From a checkpoint of a small transformer trained on Wikipedia: a variant of SOAP for these matrices.
Each number is 50 + 12 x the weight over its row's rms, rounded and kept within 0 to 99. Layers, rows and columns count from 0. The size before them is the row's rms in percent of the matrix's.

# layer 3 attention value, 384x384, rms 0.083, rows 340-383, columns 128-191
082:55 66 44 57 54 51 56 40 42 36 56 42 59 55 58 46 38 46 53 42 63 50 65 68 43 52 81 51 37 45 82 59 36 50 53 43 21 46 52 52 71 51 57 68 64 49 40 32 69 56 59 32 19 65 75 40 59 62 45 53 52 52 65 54
087:59 51 62 66 47 54 36 35 58 34 42 53 30 58 47 46 41 69 82 71 49 52 45 81 41 43 65 62 59 61 40 73 47 25 66 66 45 65 38 60 48 51 50 60 43 45 57 70 40 55 60 35 27 55 64 53 44 64 55 44 65 40 44 59
087:43 51 40 40 39 54 63 49 64 43 44 60 53 36 46 47 71 53 41 46 65 27 43 41 55 61 74 42 50 52 55 37 45 39 54 65 65 65 65 55 49 36 45 70 52 62 37 31 40 40 57 36 48 62 37 47 45 62 28 49 50 70 69 44
089:48 44 25 58 37 35 14 61 54 52 53 46 57 56 52 35 66 43 53 57 48 38 58 75 57 55 23 59 44 54 55 41 54 59 45 56 41 48 52 56 31 54 49 45 38 52 30 49 81 45 45 46 45 50 33 62 44 50 27 64 43 47 34 60
077:41 43 57 43 51 30 50 54 34 53 42 54 52 43 48 64 51 73 27 42 37 61 71 60 47 34 17 44 53 48 39 41 45 58 38 49 65 46 53 60 51 49 49 44 46 58 56 57 61 39 50 37 61 40 43 41 62 43 57 44 77 46 69 53
088:50 42 53 72 52 33 47 50 36 69 54 50 48 39 56 61 60 48 40 57 53 70 65 54 47 54 42 61 63 66 52 55 50 65 61 40 63 49 54 43 72 58 46 46 48 67 49 36 67 26 32 34 70 85 77 47 62 38 40 66 51 50 44 34
080:50 49 59 56 35 63 36 54 62 22 56 42 68 35 41 50 45 38 54 46 39 31 64 65 49 53 31 48 59 53 59 36 29 56 32 61 63 53 74 29 31 40 42 54 65 27 58 43 43 55 54 38 61 54 47 68 34 51 55 47 30 43 30 34
083:44 52 30 51 54 53 34 49 44 45 61 41 47 66 35 56 45 42 70 39 49 54 31 50 58 47 62 34 43 59 56 58 39 50 55 66 73 49 42 28 42 42 59 76 45 69 39 53 43 54 33 52 36 62 72 71 53 41 76 51 53 49 55 56
081:53 62 40 46 55 48 52 47 40 62 45 39 58 54 49 76 49 33 67 53 49 46 53 23 50 48 36 56 34 39 48 34 63 45 49 50 48 66 54 43 38 56 34 29 31 44 54 41 46 59 42 65 41 33 27 44 31 43 33 53 54 60 49 35
085:29 49 65 66 63 61 46 56 45 61 58 41 63 64 34 47 54 47 33 50 49 37 51 59 44 53 63 50 70 48 46 68 45 25 52 48 43 40 33 75 38 16 57 50 59 57 46 53 65 51 64 56 42 48 57 52 48 56 23 69 49 55 53 51
082:42 61 42 38 50 33 58 47 69 53 66 65 44 67 38 49 50 35 40 64 57 44 69 54 62 55 51 27 54 54 58 39 17 50 55 53 45 57 57 43 36 23 30 46 33 51 25 75 50 49 47 36 30 66 47 51 52 57 52 41 45 56 64 48
086:30 64 48 51 45 19 67 53 55 34 62 43 32 40 56 60 46 54 51 48 58 52 33 69 30 69 32 44 54 59 39 32 37 52 37 33 35 58 61 50 42 54 18 69 67 26 26 58 45 68 53 43 42 43 67 48 48 51 64 42 42 41 49 46
089:45 39 68 75 34 51 19 46 41 36 37 57 47 58 26 32 53 38 59 69 39 48 47 47 45 49 59 36 38 41 62 61 39 55 54 53 50 62 56 54 49 48 45 63 48 47 27 64 59 49 52 41 35 33 57 60 47 49 39 62 65 43 32 47
087:27 45 54 59 54 51 58 30 30 64 61 35 27 41 60 34 31 44 59 61 36 80 49 59 36 59 46 57 51 46 50 56 66 67 57 32 34 50 46 48 59 60 61 51 54 38 48 44 46 73 32 46 68 54 52 46 60 61 59 46 48 48 30 50
085:61 46 25 68 21 50 58 52 38 46 68 69 53 52 23 40 56 37 60 54 51 44 52 52 51 55 36 44 38 64 51 40 64 42 44 47 50 50 51 52 61 58 41 58 28 55 59 50 59 42 65 46 48 37 58 58 36 55 43 56 64 36 24 58
087:56 39 46 56 58 57 44 57 48 58 68 40 51 53 78 41 30 19 37 47 40 38 67 57 51 62 43 38 38 35 47 87 75 51 56 37 34 49 60 16 39 41 47 34 44 46 49 27 48 48 50 47 47 40 52 44 48 46 45 58 51 66 52 34
086:50 42 53 37 47 35 64 32 55 39 49 46 63 40 42 74 55 49 69 52 52 30 47 46 65 42 50 64 54 46 46 66 52 39 43 24 24 62 54 47 42 46 55 54 36 43 50 39 59 51 60 42 60 56 56 30 43 58 50 39 58 32 51 41
085:34 55 56 35 67 52 37 51 59 74 69 49 35 26 66 46 46 50 39 55 49 32 75 27 35 65 29 44 53 38 42 38 45 27 25 66 47 55 47 55 46 60 41 57 39 65 53 48 47 55 41 66 59 28 56 35 49 49 25 54 64 60 24 35
087:32 63 56 75 53 78 33 48 61 57 30 73 55 43 52 50 42 51 55 63 55 40 45 47 93 57 28 37 52 38 31 58 63 48 63 39 52 34 56 52 47 50 47 48 43 30 57 55 57 44 49 63 47 60 39 51 44 39 74 40 30 54 61 38
090:33 26 56 37 48 60 64 46 55 64 54 44 55 28 35 24 46 63 78 57 37 47 65 43 68 48 65 47 47 63 55 44 52 53 73 53 42 49 41 29 63 63 77 39 69 56 67 51 38 55 39 51 42 46 42 64 48 35 47 59 61 38 54 40
088:54 53 65 44 48 47 22 41 42 56 56 55 45 35 58 55 47 53 43 68 52 34 49 61 58 53 44 57 45 30 46 46 49 48 31 63 35 46 69 48 40 56 49 51 58 56 45 44 56 53 39 51 64 42 37 63 44 47 60 67 26 35 56 51
086:65 45 41 20 56 45 49 46 44 37 62 43 29 31 75 58 50 36 41 61 49 45 27 56 53 56 40 43 41 74 42 61 69 68 36 38 55 50 53 50 42 39 58 60 47 41 49 41 46 44 44 43 39 52 56 65 83 50 72 26 42 23 61 34
086:41 49 41 47 55 50 70 50 74 60 64 46 35 45 68 60 44 51 55 74 71 49 34 49 63 36 40 52 66 37 59 80 58 63 61 62 30 58 39 72 51 47 50 70 58 44 40 39 61 46 45 39 40 41 40 57 50 44 48 33 47 85 44 63
081:58 44 76 51 48 39 38 67 66 52 33 48 59 60 57 59 40 45 46 33 39 54 42 31 52 49 56 51 38 57 41 39 50 58 43 54 54 34 52 62 59 73 42 51 39 60 52 57 66 40 44 63 44 51 35 58 68 59 50 47 45 48 47 47
080:46 54 57 23 55 28 72 50 58 38 51 39 51 53 44 61 53 44 61 67 43 41 73 17 50 59 35 41 48 62 44 42 38 68 55 55 50 48 63 48 58 52 57 56 61 31 44 66 46 66 42 28 52 37 58 48 44 42 30 50 45 51 54 39
078:33 47 53 47 56 54 43 56 56 32 50 51 60 44 59 68 57 49 41 66 60 47 29 57 48 50 34 21 32 72 50 39 33 54 61 52 70 38 83 34 51 57 48 49 41 42 37 62 59 51 63 29 40 49 56 51 53 51 54 42 35 37 51 47
082:45 42 68 63 40 43 53 29 27 45 49 58 60 47 46 51 69 52 45 42 45 37 54 43 36 60 52 48 45 27 58 44 39 31 47 40 61 41 47 34 41 52 76 53 57 62 41 54 46 60 53 39 61 69 60 49 52 53 67 69 51 64 43 41
088:50 36 49 51 58 32 58 51 40 31 49 50 62 49 57 49 52 48 49 47 56 39 51 39 56 39 44 61 41 49 48 50 49 36 45 61 42 74 67 61 40 47 67 52 57 56 54 40 65 34 44 51 50 45 46 46 49 52 48 47 45 58 38 40
085:56 43 41 55 82 62 56 43 73 41 51 50 73 50 52 54 66 56 56 58 32 49 57 43 59 50 40 42 53 73 55 52 43 59 27 66 51 64 42 40 67 64 63 60 50 73 53 36 60 40 22 31 52 52 36 60 38 53 21 71 30 39 76 36
084:67 37 69 41 72 42 48 43 75 42 36 68 12 65 40 11 32 50 47 58 80 52 79 46 53 39 57 33 62 39 58 32 56 40 45 37 46 47 49 63 50 40 30 53 58 32 43 45 67 43 60 43 68 63 49 37 48 59 47 40 52 63 35 33
091:32 67 56 43 60 50 55 63 61 35 66 71 20 40 55 57 70 57 53 61 61 36 64 60 37 51 55 53 41 54 70 51 33 43 59 33 44 66 41 43 33 37 58 51 46 37 20 29 44 51 43 47 41 55 60 41 51 72 56 35 42 49 39 48
089:71 46 71 56 36 29 60 44 45 55 36 45 59 36 53 49 36 55 41 38 66 56 53 67 45 54 48 19 58 71 65 60 51 52 30 30 63 57 24 35 51 69 42 52 53 50 59 50 38 40 57 59 48 51 50 46 35 45 52 56 50 55 51 27
087:49 55 22 53 58 64 63 56 49 42 44 68 40 50 41 58 38 30 56 50 49 57 70 63 67 46 51 41 46 74 61 61 63 44 54 55 26 45 54 43 44 41 42 40 38 52 61 42 49 43 36 49 30 20 28 73 49 43 61 39 25 37 61 58
087:46 29 62 44 45 46 40 54 35 62 62 52 52 27 44 63 42 33 27 50 49 44 41 46 51 48 51 69 46 47 75 41 70 64 66 58 63 55 41 35 43 60 29 37 39 55 35 54 40 50 51 46 27 49 44 64 37 20 41 47 72 48 54 33
084:52 60 52 51 55 56 35 56 27 48 39 64 70 20 48 41 55 38 53 61 27 49 82 44 54 68 36 43 61 45 68 53 49 55 51 43 53 68 66 54 30 38 42 75 52 34 68 45 51 21 47 45 50 49 42 64 49 56 58 25 46 26 54 57
084:70 35 50 59 59 34 25 55 45 73 52 48 45 66 42 66 28 47 66 40 50 35 40 61 46 47 45 57 66 34 54 50 50 50 50 46 34 77 52 60 67 53 47 63 53 63 34 62 37 46 48 47 43 55 49 56 63 39 36 39 52 42 24 30
082:49 50 75 46 46 25 59 65 55 36 68 61 41 38 62 46 44 73 54 63 65 29 37 46 60 62 40 48 45 59 51 15 58 55 67 53 37 45 45 67 40 53 49 42 65 39 59 47 42 63 59 32 59 53 63 40 47 58 39 53 58 41 21 45
089:46 56 39 92 51 43 57 54 66 77 66 29 63 53 42 41 18 57 49 44 50 50 44 55 49 71 45 41 41 63 43 57 72 61 44 55 50 55 50 67 56 65 40 59 57 99 42 57 52 37 42 52 24 29 31 39 57 60 37 59 64 48 55 78
082:26 59 26 39 49 46 41 41 45 51 29 59 67 44 57 42 68 56 34 51 41 58 58 44 46 51 62 39 52 56 36 30 46 45 35 67 49 67 53 52 36 32 59 22 49 48 61 72 61 54 39 62 69 43 63 63 43 55 51 23 45 55 41 34
084:69 45 50 66 38 41 62 62 65 44 44 56 62 48 55 22 59 50 41 63 54 45 49 33 50 35 71 64 59 48 73 31 55 49 62 37 61 53 61 42 31 65 37 31 39 67 68 44 38 59 54 53 53 63 45 27 45 55 31 52 61 77 28 41
086:59 59 55 58 78 35 67 60 42 58 41 55 52 68 48 51 51 43 43 39 52 55 69 74 56 59 55 54 40 52 45 66 47 60 46 47 61 60 55 44 33 53 42 31 58 20 52 53 72 60 49 74 50 48 52 30 46 30 52 66 31 39 60 62
088:48 36 40 62 65 33 42 45 48 79 39 56 68 55 40 61 40 34 49 50 37 38 60 43 51 40 42 50 45 41 74 57 59 57 64 54 58 51 41 60 64 44 61 44 52 35 50 58 24 44 49 54 35 52 55 39 61 62 41 39 62 42 45 60
086:36 50 65 32 75 70 27 29 64 55 53 60 63 63 38 65 47 55 47 55 46 62 56 50 48 52 31 41 60 42 42 59 45 45 52 40 44 73 37 43 56 46 38 24 73 35 52 63 51 61 53 54 47 67 46 53 42 45 53 32 58 49 51 51
087:39 57 40 53 66 58 45 59 61 49 30 50 60 63 69 40 62 51 37 64 38 50 50 39 65 58 46 54 30 53 51 57 42 70 74 41 53 43 40 42 57 72 66 66 48 50 62 51 34 51 32 47 36 46 39 39 81 49 46 51 51 48 38 44
# layer 3 attention output (transposed), 384x384, rms 0.0748, rows 340-383, columns 128-191
092:45 28 43 52 37 53 54 66 52 42 41 29 42 52 58 61 62 63 50 47 48 46 65 59 47 48 43 64 31 48 29 42 60 46 42 42 59 45 48 47 34 54 42 60 30 39 65 36 47 44 52 66 47 40 48 54 54 38 59 49 11 50 54 57
100:60 48 34 54 40 52 63 48 55 72 55 52 62 64 40 66 33 48 26 40 67 53 59 36 47 43 57 22 55 21 64 62 38 46 29 50 43 42 43 60 40 55 63 41 58 62 58 56 59 29 63 68 70 34 73 19 32 63 48 55 46 63 55 43
101:55 44 69 62 50 35 42 49 57 55 44 58 41 37 53 50 36 38 62 45 41 59 52 57 54 30 39 43 47 56 47 51 42 57 55 53 39 23 30 65 54 66 37 53 56 43 57 54 48 37 61 53 65 45 46 51 49 68 58 43 36 37 58 32
100:29 66 55 48 58 60 66 44 47 48 38 52 46 41 31 65 40 62 33 48 38 51 38 33 49 71 59 63 57 60 31 60 54 41 65 46 60 34 47 65 56 37 44 65 38 34 66 30 28 69 60 37 60 50 49 46 50 36 58 78 64 55 66 48
096:75 50 39 39 42 51 41 54 68 49 41 44 34 38 53 41 41 53 54 28 52 41 34 58 77 56 67 52 51 41 65 49 55 29 77 53 39 61 60 39 38 43 57 47 38 29 42 50 40 66 55 75 61 45 57 59 44 54 48 57 39 40 43 27
093:39 59 35 69 51 53 72 46 76 45 58 66 56 36 42 61 40 42 54 48 40 41 71 39 68 52 43 55 44 32 46 54 64 51 47 67 27 64 38 55 34 59 52 63 67 44 33 51 46 52 52 60 59 16 38 60 57 40 55 29 66 50 47 64
090:43 59 60 64 60 38 58 38 61 52 37 51 47 35 50 45 53 41 48 59 49 70 32 19 54 51 66 53 24 50 49 64 45 55 56 12 50 47 58 48 64 53 64 64 56 32 60 50 48 52 48 42 34 41 43 46 55 51 60 70 68 57 62 62
090:63 37 69 53 45 68 71 58 50 56 55 56 60 37 64 58 44 54 54 59 63 43 54 39 50 47 35 44 64 33 54 68 62 55 45 59 56 52 53 60 54 55 51 24 48 45 58 51 36 28 60 48 52 58 40 54 82 61 38 62 45 39 46 28
094:26 26 27 51 46 63 41 47 53 48 52 46 50 41 31 29 50 58 35 47 55 45 66 62 49 66 48 64 72 52 65 49 50 52 61 62 55 51 53 41 29 36 68 62 59 47 45 57 43 48 53 42 77 47 68 78 49 58 32 53 69 37 51 83
094:53 45 42 36 38 36 54 59 40 64 40 28 41 52 70 39 58 53 56 63 39 68 50 54 32 43 60 50 42 43 47 34 50 50 26 65 59 41 56 24 45 53 52 40 43 49 62 51 45 65 57 78 28 52 52 44 47 55 80 16 38 27 54 37
095:56 35 48 51 42 57 42 49 29 63 56 35 54 30 50 49 41 55 58 50 60 67 55 47 49 40 50 53 58 36 49 41 68 42 49 42 32 57 45 57 55 78 53 54 40 33 60 51 45 72 54 75 48 52 72 51 57 40 63 72 65 57 58 50
097:54 39 61 64 54 60 42 62 59 73 40 65 51 38 51 35 68 77 37 78 37 59 74 36 69 53 57 63 37 66 52 72 43 48 38 36 42 51 51 38 65 52 71 39 30 77 76 68 43 32 56 75 37 52 40 56 47 54 33 63 64 53 41 53
099:36 42 38 33 71 67 76 61 39 66 71 54 65 47 70 62 41 53 46 37 55 63 55 33 56 53 43 47 64 74 27 47 71 42 48 39 61 42 39 49 50 47 61 32 51 53 44 48 50 54 50 59 58 40 43 38 43 26 54 49 55 72 56 57
095:68 34 50 43 44 57 63 57 57 32 51 56 63 41 33 55 56 65 39 42 65 38 52 45 73 51 55 50 32 48 66 55 36 33 41 51 50 46 39 70 27 55 23 47 64 53 46 40 56 26 43 56 47 46 42 63 65 53 48 54 54 65 58 62
094:58 39 70 45 47 72 63 52 53 76 21 39 70 55 50 43 36 38 57 45 38 51 50 38 51 48 45 60 72 53 53 59 23 37 42 51 38 51 63 47 40 45 48 54 57 57 45 59 23 58 59 55 50 55 36 54 60 62 55 46 37 40 50 61
095:36 52 36 48 48 60 48 44 53 63 34 44 43 22 21 46 81 67 58 58 68 54 42 33 57 58 42 42 54 44 41 38 56 13 60 67 66 64 46 61 66 68 69 53 57 48 48 61 68 63 54 76 38 61 36 42 47 66 58 47 43 48 40 60
095:66 35 52 50 29 62 63 52 60 44 69 69 54 44 59 40 50 48 49 32 31 61 63 66 39 61 52 50 41 23 30 64 53 35 61 63 61 49 47 54 41 47 53 55 53 61 49 53 49 64 55 65 60 65 35 76 62 49 34 63 32 37 40 42
088:41 75 49 54 56 48 66 65 42 38 48 38 32 53 11 30 51 34 47 43 41 58 50 64 43 59 70 61 51 39 62 57 51 79 36 42 64 41 45 46 48 48 68 57 60 36 57 53 55 48 27 50 51 75 44 57 43 56 50 57 41 42 65 51
102:51 53 43 41 46 35 32 47 49 39 69 35 49 41 45 73 48 40 46 33 30 60 45 44 50 62 55 62 48 59 46 62 38 45 68 65 41 55 42 35 38 47 37 57 48 52 39 71 50 54 41 37 67 29 57 40 49 39 47 54 61 68 25 64
099:44 57 35 48 39 39 29 24 66 52 55 45 48 56 53 51 28 28 41 47 72 56 37 54 59 47 62 41 49 31 56 57 61 68 38 58 45 63 52 67 50 40 42 56 52 64 43 61 63 56 51 45 49 60 52 42 36 82 49 48 50 75 52 44
098:33 61 45 50 52 42 72 45 40 50 47 47 53 59 49 49 45 52 47 35 52 60 42 31 43 64 58 37 46 43 37 58 37 47 56 33 53 59 32 49 50 44 48 16 48 50 69 54 34 61 49 48 45 73 43 37 42 43 31 56 74 31 53 46
097:59 37 73 75 46 77 57 53 54 64 57 80 54 51 32 66 60 62 48 32 68 76 52 41 68 39 49 46 44 17 53 22 47 47 56 42 48 46 63 63 68 52 57 51 36 49 75 54 47 47 44 47 61 51 57 60 62 51 07 53 49 36 39 40
096:47 65 54 37 40 57 34 39 40 49 47 32 47 41 36 45 63 35 55 20 41 43 83 39 53 58 56 54 41 50 48 52 80 44 49 31 62 34 49 31 52 44 63 56 62 75 34 57 54 44 50 45 56 60 61 43 62 55 48 55 61 22 61 44
091:35 49 47 35 53 38 57 43 47 45 66 61 52 36 52 54 55 71 43 53 48 48 60 60 36 42 40 73 63 27 68 52 56 30 51 47 49 43 69 62 39 39 82 38 62 50 35 47 43 45 61 51 49 42 42 38 42 67 60 39 43 37 59 42
091:44 54 33 67 52 67 34 54 27 43 53 53 59 46 60 36 68 67 61 42 20 48 19 63 60 47 55 69 24 67 44 25 52 54 58 47 33 58 38 75 56 54 41 46 25 40 31 45 58 27 53 49 44 29 42 58 50 56 60 45 36 46 45 61
095:58 55 47 43 53 30 54 46 36 59 57 44 55 50 49 41 36 66 45 40 67 51 37 30 64 31 55 44 50 33 42 62 54 53 66 32 28 68 50 65 50 34 46 52 35 48 59 54 30 53 58 61 48 42 66 53 52 42 52 46 54 63 61 33
092:54 41 45 37 57 49 49 50 36 73 57 53 55 44 70 45 39 39 64 37 46 43 64 39 66 47 46 51 36 61 49 65 66 52 67 44 44 48 33 64 48 52 17 49 45 34 37 43 45 53 63 61 46 33 42 58 68 34 60 31 58 51 38 47
099:62 41 52 50 41 67 44 48 55 58 22 56 41 59 48 50 38 55 53 47 59 92 34 62 33 74 55 50 61 47 47 42 54 46 35 29 44 42 33 52 35 53 45 65 51 72 34 47 47 59 51 60 41 61 52 57 45 35 66 62 59 58 43 58
096:62 50 41 50 56 39 55 42 26 77 60 48 46 56 45 54 50 43 49 40 64 81 47 45 60 59 73 59 53 23 34 48 27 29 54 36 68 36 46 47 53 44 38 35 60 44 60 47 39 40 48 62 58 48 52 38 43 50 54 36 59 58 42 46
094:49 63 38 53 19 40 58 53 41 51 62 35 59 46 59 48 46 64 47 44 36 41 40 52 46 51 45 61 26 53 55 48 59 57 46 48 54 51 48 38 65 55 55 28 48 65 45 51 39 53 32 50 33 56 59 43 31 46 62 42 40 36 58 51
106:52 32 24 53 43 71 51 40 41 57 35 30 61 53 53 44 24 32 40 29 43 57 57 41 59 42 54 51 44 51 22 49 58 56 48 50 28 40 59 46 79 68 58 46 52 37 74 41 69 43 56 39 38 59 40 58 56 55 37 61 55 44 64 50
097:48 46 35 69 54 49 71 62 54 53 53 73 35 65 41 56 62 44 73 44 50 29 52 44 46 41 66 80 50 35 37 52 51 40 65 68 58 57 72 62 50 55 42 43 57 40 39 54 45 38 27 51 68 36 58 65 76 51 42 31 46 49 42 64
103:44 65 52 28 55 70 34 34 50 59 54 48 59 64 54 42 57 53 36 64 64 54 53 28 44 61 53 47 59 42 38 49 47 59 49 31 65 37 19 51 40 53 62 58 70 74 54 56 53 54 65 52 73 73 64 53 65 57 32 55 69 54 29 51
095:49 57 59 71 66 51 45 67 60 36 18 41 45 53 50 43 49 63 56 53 46 52 43 45 35 52 44 18 47 32 33 54 37 36 36 34 24 63 64 48 60 35 51 64 47 63 60 33 66 58 75 41 47 47 43 30 66 94 58 43 37 47 43 83
095:46 60 05 41 58 45 51 45 60 51 37 44 50 59 50 43 58 40 53 39 50 58 33 35 46 38 53 46 36 61 44 54 35 52 47 41 36 47 36 47 84 69 46 36 46 39 67 54 48 60 62 42 62 62 45 41 61 45 23 69 49 65 36 50
092:57 47 48 35 45 43 67 39 63 45 55 49 39 40 51 52 77 53 63 44 60 60 67 37 52 37 63 50 32 47 51 60 75 35 47 54 50 13 46 44 48 51 62 54 42 71 60 61 65 46 37 45 50 50 54 41 39 43 61 55 55 70 62 73
087:56 46 52 65 54 41 44 44 42 68 27 27 45 50 65 57 64 44 27 43 38 38 66 45 36 44 52 69 49 25 34 69 61 53 39 46 45 55 37 31 45 57 44 60 64 46 42 40 42 45 47 64 55 62 41 55 46 58 56 50 42 43 65 48
099:57 66 53 16 39 50 41 35 59 24 49 56 58 49 54 54 57 42 43 52 65 48 65 58 65 29 61 70 65 41 68 56 56 30 46 43 45 47 52 49 49 45 80 37 49 48 51 35 33 50 62 63 67 64 65 45 56 39 51 42 39 61 62 46
096:60 35 54 67 33 51 57 53 51 42 60 34 38 60 41 61 30 51 64 53 33 49 52 55 54 54 50 40 64 48 56 44 55 63 79 37 62 44 67 36 63 57 32 49 41 49 45 32 41 53 57 46 57 66 37 62 49 62 45 55 76 31 59 61
099:60 52 50 45 61 59 33 48 45 57 59 65 50 64 45 69 42 37 50 35 53 51 53 64 39 31 43 33 25 50 36 53 64 49 17 49 39 52 47 44 66 33 35 59 61 32 36 51 51 19 49 42 34 36 62 68 65 31 63 47 30 50 66 63
095:45 50 45 30 44 53 58 44 47 46 54 49 52 58 47 67 54 67 44 57 41 69 57 47 47 35 37 50 45 50 52 59 40 40 41 58 25 40 52 60 37 52 43 67 30 68 52 37 41 41 46 52 59 34 64 72 51 45 58 43 77 50 58 61
096:58 41 43 51 61 54 37 40 66 58 63 66 44 48 41 54 64 59 51 57 64 56 28 44 44 61 36 62 52 67 37 43 40 42 42 38 48 33 46 52 39 36 61 60 43 45 58 37 83 68 51 56 59 51 60 59 62 67 59 53 51 38 71 61
091:47 48 54 69 50 27 47 58 38 52 43 56 24 39 65 43 40 47 48 53 57 37 49 59 52 25 54 55 70 68 50 30 31 52 38 51 57 47 56 40 44 46 51 60 67 38 45 50 68 58 51 61 45 24 42 46 48 41 64 57 35 39 51 56
096:52 46 74 56 53 44 41 45 44 62 71 61 32 50 34 52 67 54 30 51 42 49 55 39 49 16 52 42 53 41 54 46 32 47 42 55 46 65 69 47 48 25 70 37 55 46 66 66 65 51 52 53 45 47 56 32 46 16 63 59 45 58 64 61
# layer 3 MLP gate, 1024x384, rms 0.0868, rows 0-6, columns 128-191
101:35 34 43 42 59 50 46 49 47 21 48 67 67 36 47 49 57 61 53 53 64 31 69 64 46 63 60 72 51 44 49 43 66 62 46 39 30 48 48 27 71 49 46 48 52 46 33 53 51 75 40 46 57 73 43 51 57 50 47 43 72 73 66 43
101:45 60 25 41 49 48 41 48 61 56 70 63 34 56 70 46 48 57 43 50 67 46 57 49 36 53 61 44 53 45 55 51 51 35 47 74 63 46 41 32 65 31 28 58 39 40 51 55 42 39 53 24 48 50 71 62 58 60 39 73 46 29 30 66
092:68 53 13 55 32 40 45 35 52 51 80 47 54 37 41 58 61 36 65 44 59 47 51 67 46 48 60 54 69 41 44 60 40 46 57 45 27 43 55 72 39 60 39 52 65 52 57 57 80 44 56 60 59 49 24 60 38 55 19 35 20 67 48 58
100:42 40 48 50 39 58 54 38 57 66 47 62 47 61 36 44 64 50 84 32 52 28 40 56 66 54 68 58 60 48 67 46 58 38 44 58 50 32 21 66 75 48 59 40 40 68 37 65 70 40 67 37 62 52 73 64 56 62 50 49 45 36 48 74
106:53 49 43 54 54 48 50 36 53 48 42 31 40 62 49 53 42 41 28 48 56 39 61 31 67 75 88 52 56 53 52 50 53 62 46 39 66 56 48 60 58 50 18 63 43 57 40 53 65 24 61 44 65 64 35 40 53 49 50 62 57 54 42 53
100:42 41 55 54 45 53 48 57 53 52 43 45 61 64 54 59 47 46 49 42 50 51 62 45 47 60 61 77 61 64 52 54 48 53 48 54 72 93 50 39 44 34 56 28 62 59 57 47 45 63 49 45 62 49 58 60 43 55 58 66 31 46 22 39
097:58 57 46 56 33 53 59 49 54 35 58 46 33 28 38 65 51 78 60 42 68 32 47 39 32 63 39 55 63 50 44 57 41 43 34 28 75 47 41 52 41 53 48 50 76 32 55 39 55 60 44 45 79 35 60 50 59 34 38 46 52 51 51 35
# layer 3 MLP up, 1024x384, rms 0.0888, rows 0-6, columns 128-191
097:50 47 74 29 35 71 44 48 59 61 37 43 48 53 60 37 62 76 52 42 45 62 47 39 50 55 33 60 67 62 52 63 44 43 52 32 45 37 51 54 56 51 72 58 48 63 58 43 48 41 55 49 51 40 46 48 51 59 33 55 56 51 57 62
107:60 40 46 23 41 48 43 57 39 57 36 65 51 63 44 43 44 59 57 46 31 53 60 64 39 55 34 45 67 45 41 41 38 39 69 71 33 64 48 44 46 41 39 61 50 63 53 57 39 45 49 49 46 39 34 45 38 42 68 32 57 49 16 48
098:51 31 59 42 61 45 56 35 37 55 40 50 59 46 51 46 66 58 63 59 67 56 33 26 52 60 66 59 45 50 49 53 41 41 22 42 35 67 59 45 34 30 40 65 40 38 67 54 39 41 56 66 36 39 43 38 65 47 56 53 50 54 53 51
098:64 47 40 55 52 51 54 51 51 45 68 58 48 51 36 59 59 74 66 58 57 35 37 44 46 61 62 60 47 66 47 62 55 45 44 59 39 30 37 58 58 41 60 62 65 57 51 54 64 42 57 32 35 38 54 86 42 31 41 69 39 62 84 49
104:48 55 55 41 50 71 52 58 58 78 55 69 36 46 50 78 41 48 48 56 52 42 45 51 55 53 29 63 61 32 62 29 58 77 64 57 48 67 63 73 53 61 50 42 36 50 28 49 59 44 55 50 47 53 56 50 29 45 44 54 38 65 38 51
098:50 35 56 49 51 45 48 17 68 24 44 51 42 66 53 40 49 54 47 54 54 54 46 64 83 63 51 66 27 41 50 57 48 43 73 31 46 30 40 59 70 51 39 40 33 70 51 61 36 25 57 37 55 38 45 44 37 16 65 14 43 62 70 52
098:50 27 39 40 64 57 59 36 64 30 60 56 48 56 48 40 42 57 46 58 48 50 45 50 58 59 63 53 40 50 28 58 49 51 38 43 38 37 44 34 58 41 71 36 64 53 30 45 40 47 46 46 46 41 51 65 45 60 53 58 63 48 48 76
# layer 3 MLP down (transposed), 1024x384, rms 0.0859, rows 0-6, columns 128-191
104:40 52 26 39 48 80 44 39 62 30 22 17 69 52 37 41 56 67 60 37 56 56 49 30 42 55 30 39 41 57 75 51 28 49 47 37 50 42 60 47 37 36 27 48 63 77 47 48 46 37 53 41 49 35 66 45 66 52 50 65 44 49 54 69
102:47 64 23 59 31 49 31 58 52 51 64 47 61 54 45 68 37 66 37 61 66 48 46 58 51 53 53 48 51 55 37 40 50 38 37 60 50 33 55 47 70 50 60 59 49 65 44 52 58 51 62 43 57 41 30 66 74 49 28 46 48 38 35 32
097:64 65 38 68 41 43 33 35 73 60 31 91 44 42 61 47 53 38 33 61 63 43 47 47 59 49 31 48 38 62 34 54 55 44 79 57 44 49 66 44 76 57 57 58 43 38 51 56 52 41 41 40 59 40 69 48 70 54 69 51 44 76 65 46
102:35 43 26 63 42 67 60 49 41 39 49 61 26 46 66 48 48 48 48 58 37 43 58 51 68 66 54 54 48 44 52 65 44 58 46 45 53 55 51 67 59 30 34 40 48 39 56 59 48 58 38 50 72 69 52 59 75 63 48 62 42 43 57 30
106:54 47 37 30 56 54 47 54 42 53 42 60 37 44 37 45 48 47 40 41 34 46 46 81 63 56 50 53 69 53 41 52 42 44 41 68 46 67 59 36 48 47 46 50 50 45 67 54 54 59 34 49 69 27 37 50 45 56 52 58 61 53 45 41
105:55 51 38 67 74 46 63 47 45 66 33 46 60 57 36 60 47 41 64 61 56 59 61 63 56 53 50 50 54 38 56 23 52 56 35 47 48 50 40 49 70 65 45 47 63 62 36 72 37 41 53 50 38 38 44 43 47 66 64 43 42 64 52 48
104:60 52 42 58 56 41 54 54 50 40 50 48 51 59 60 49 25 67 43 38 51 32 47 33 35 58 50 51 42 54 58 61 53 60 64 62 40 49 57 52 44 41 35 45 41 26 52 40 64 33 49 48 51 39 62 31 44 68 04 35 66 50 37 60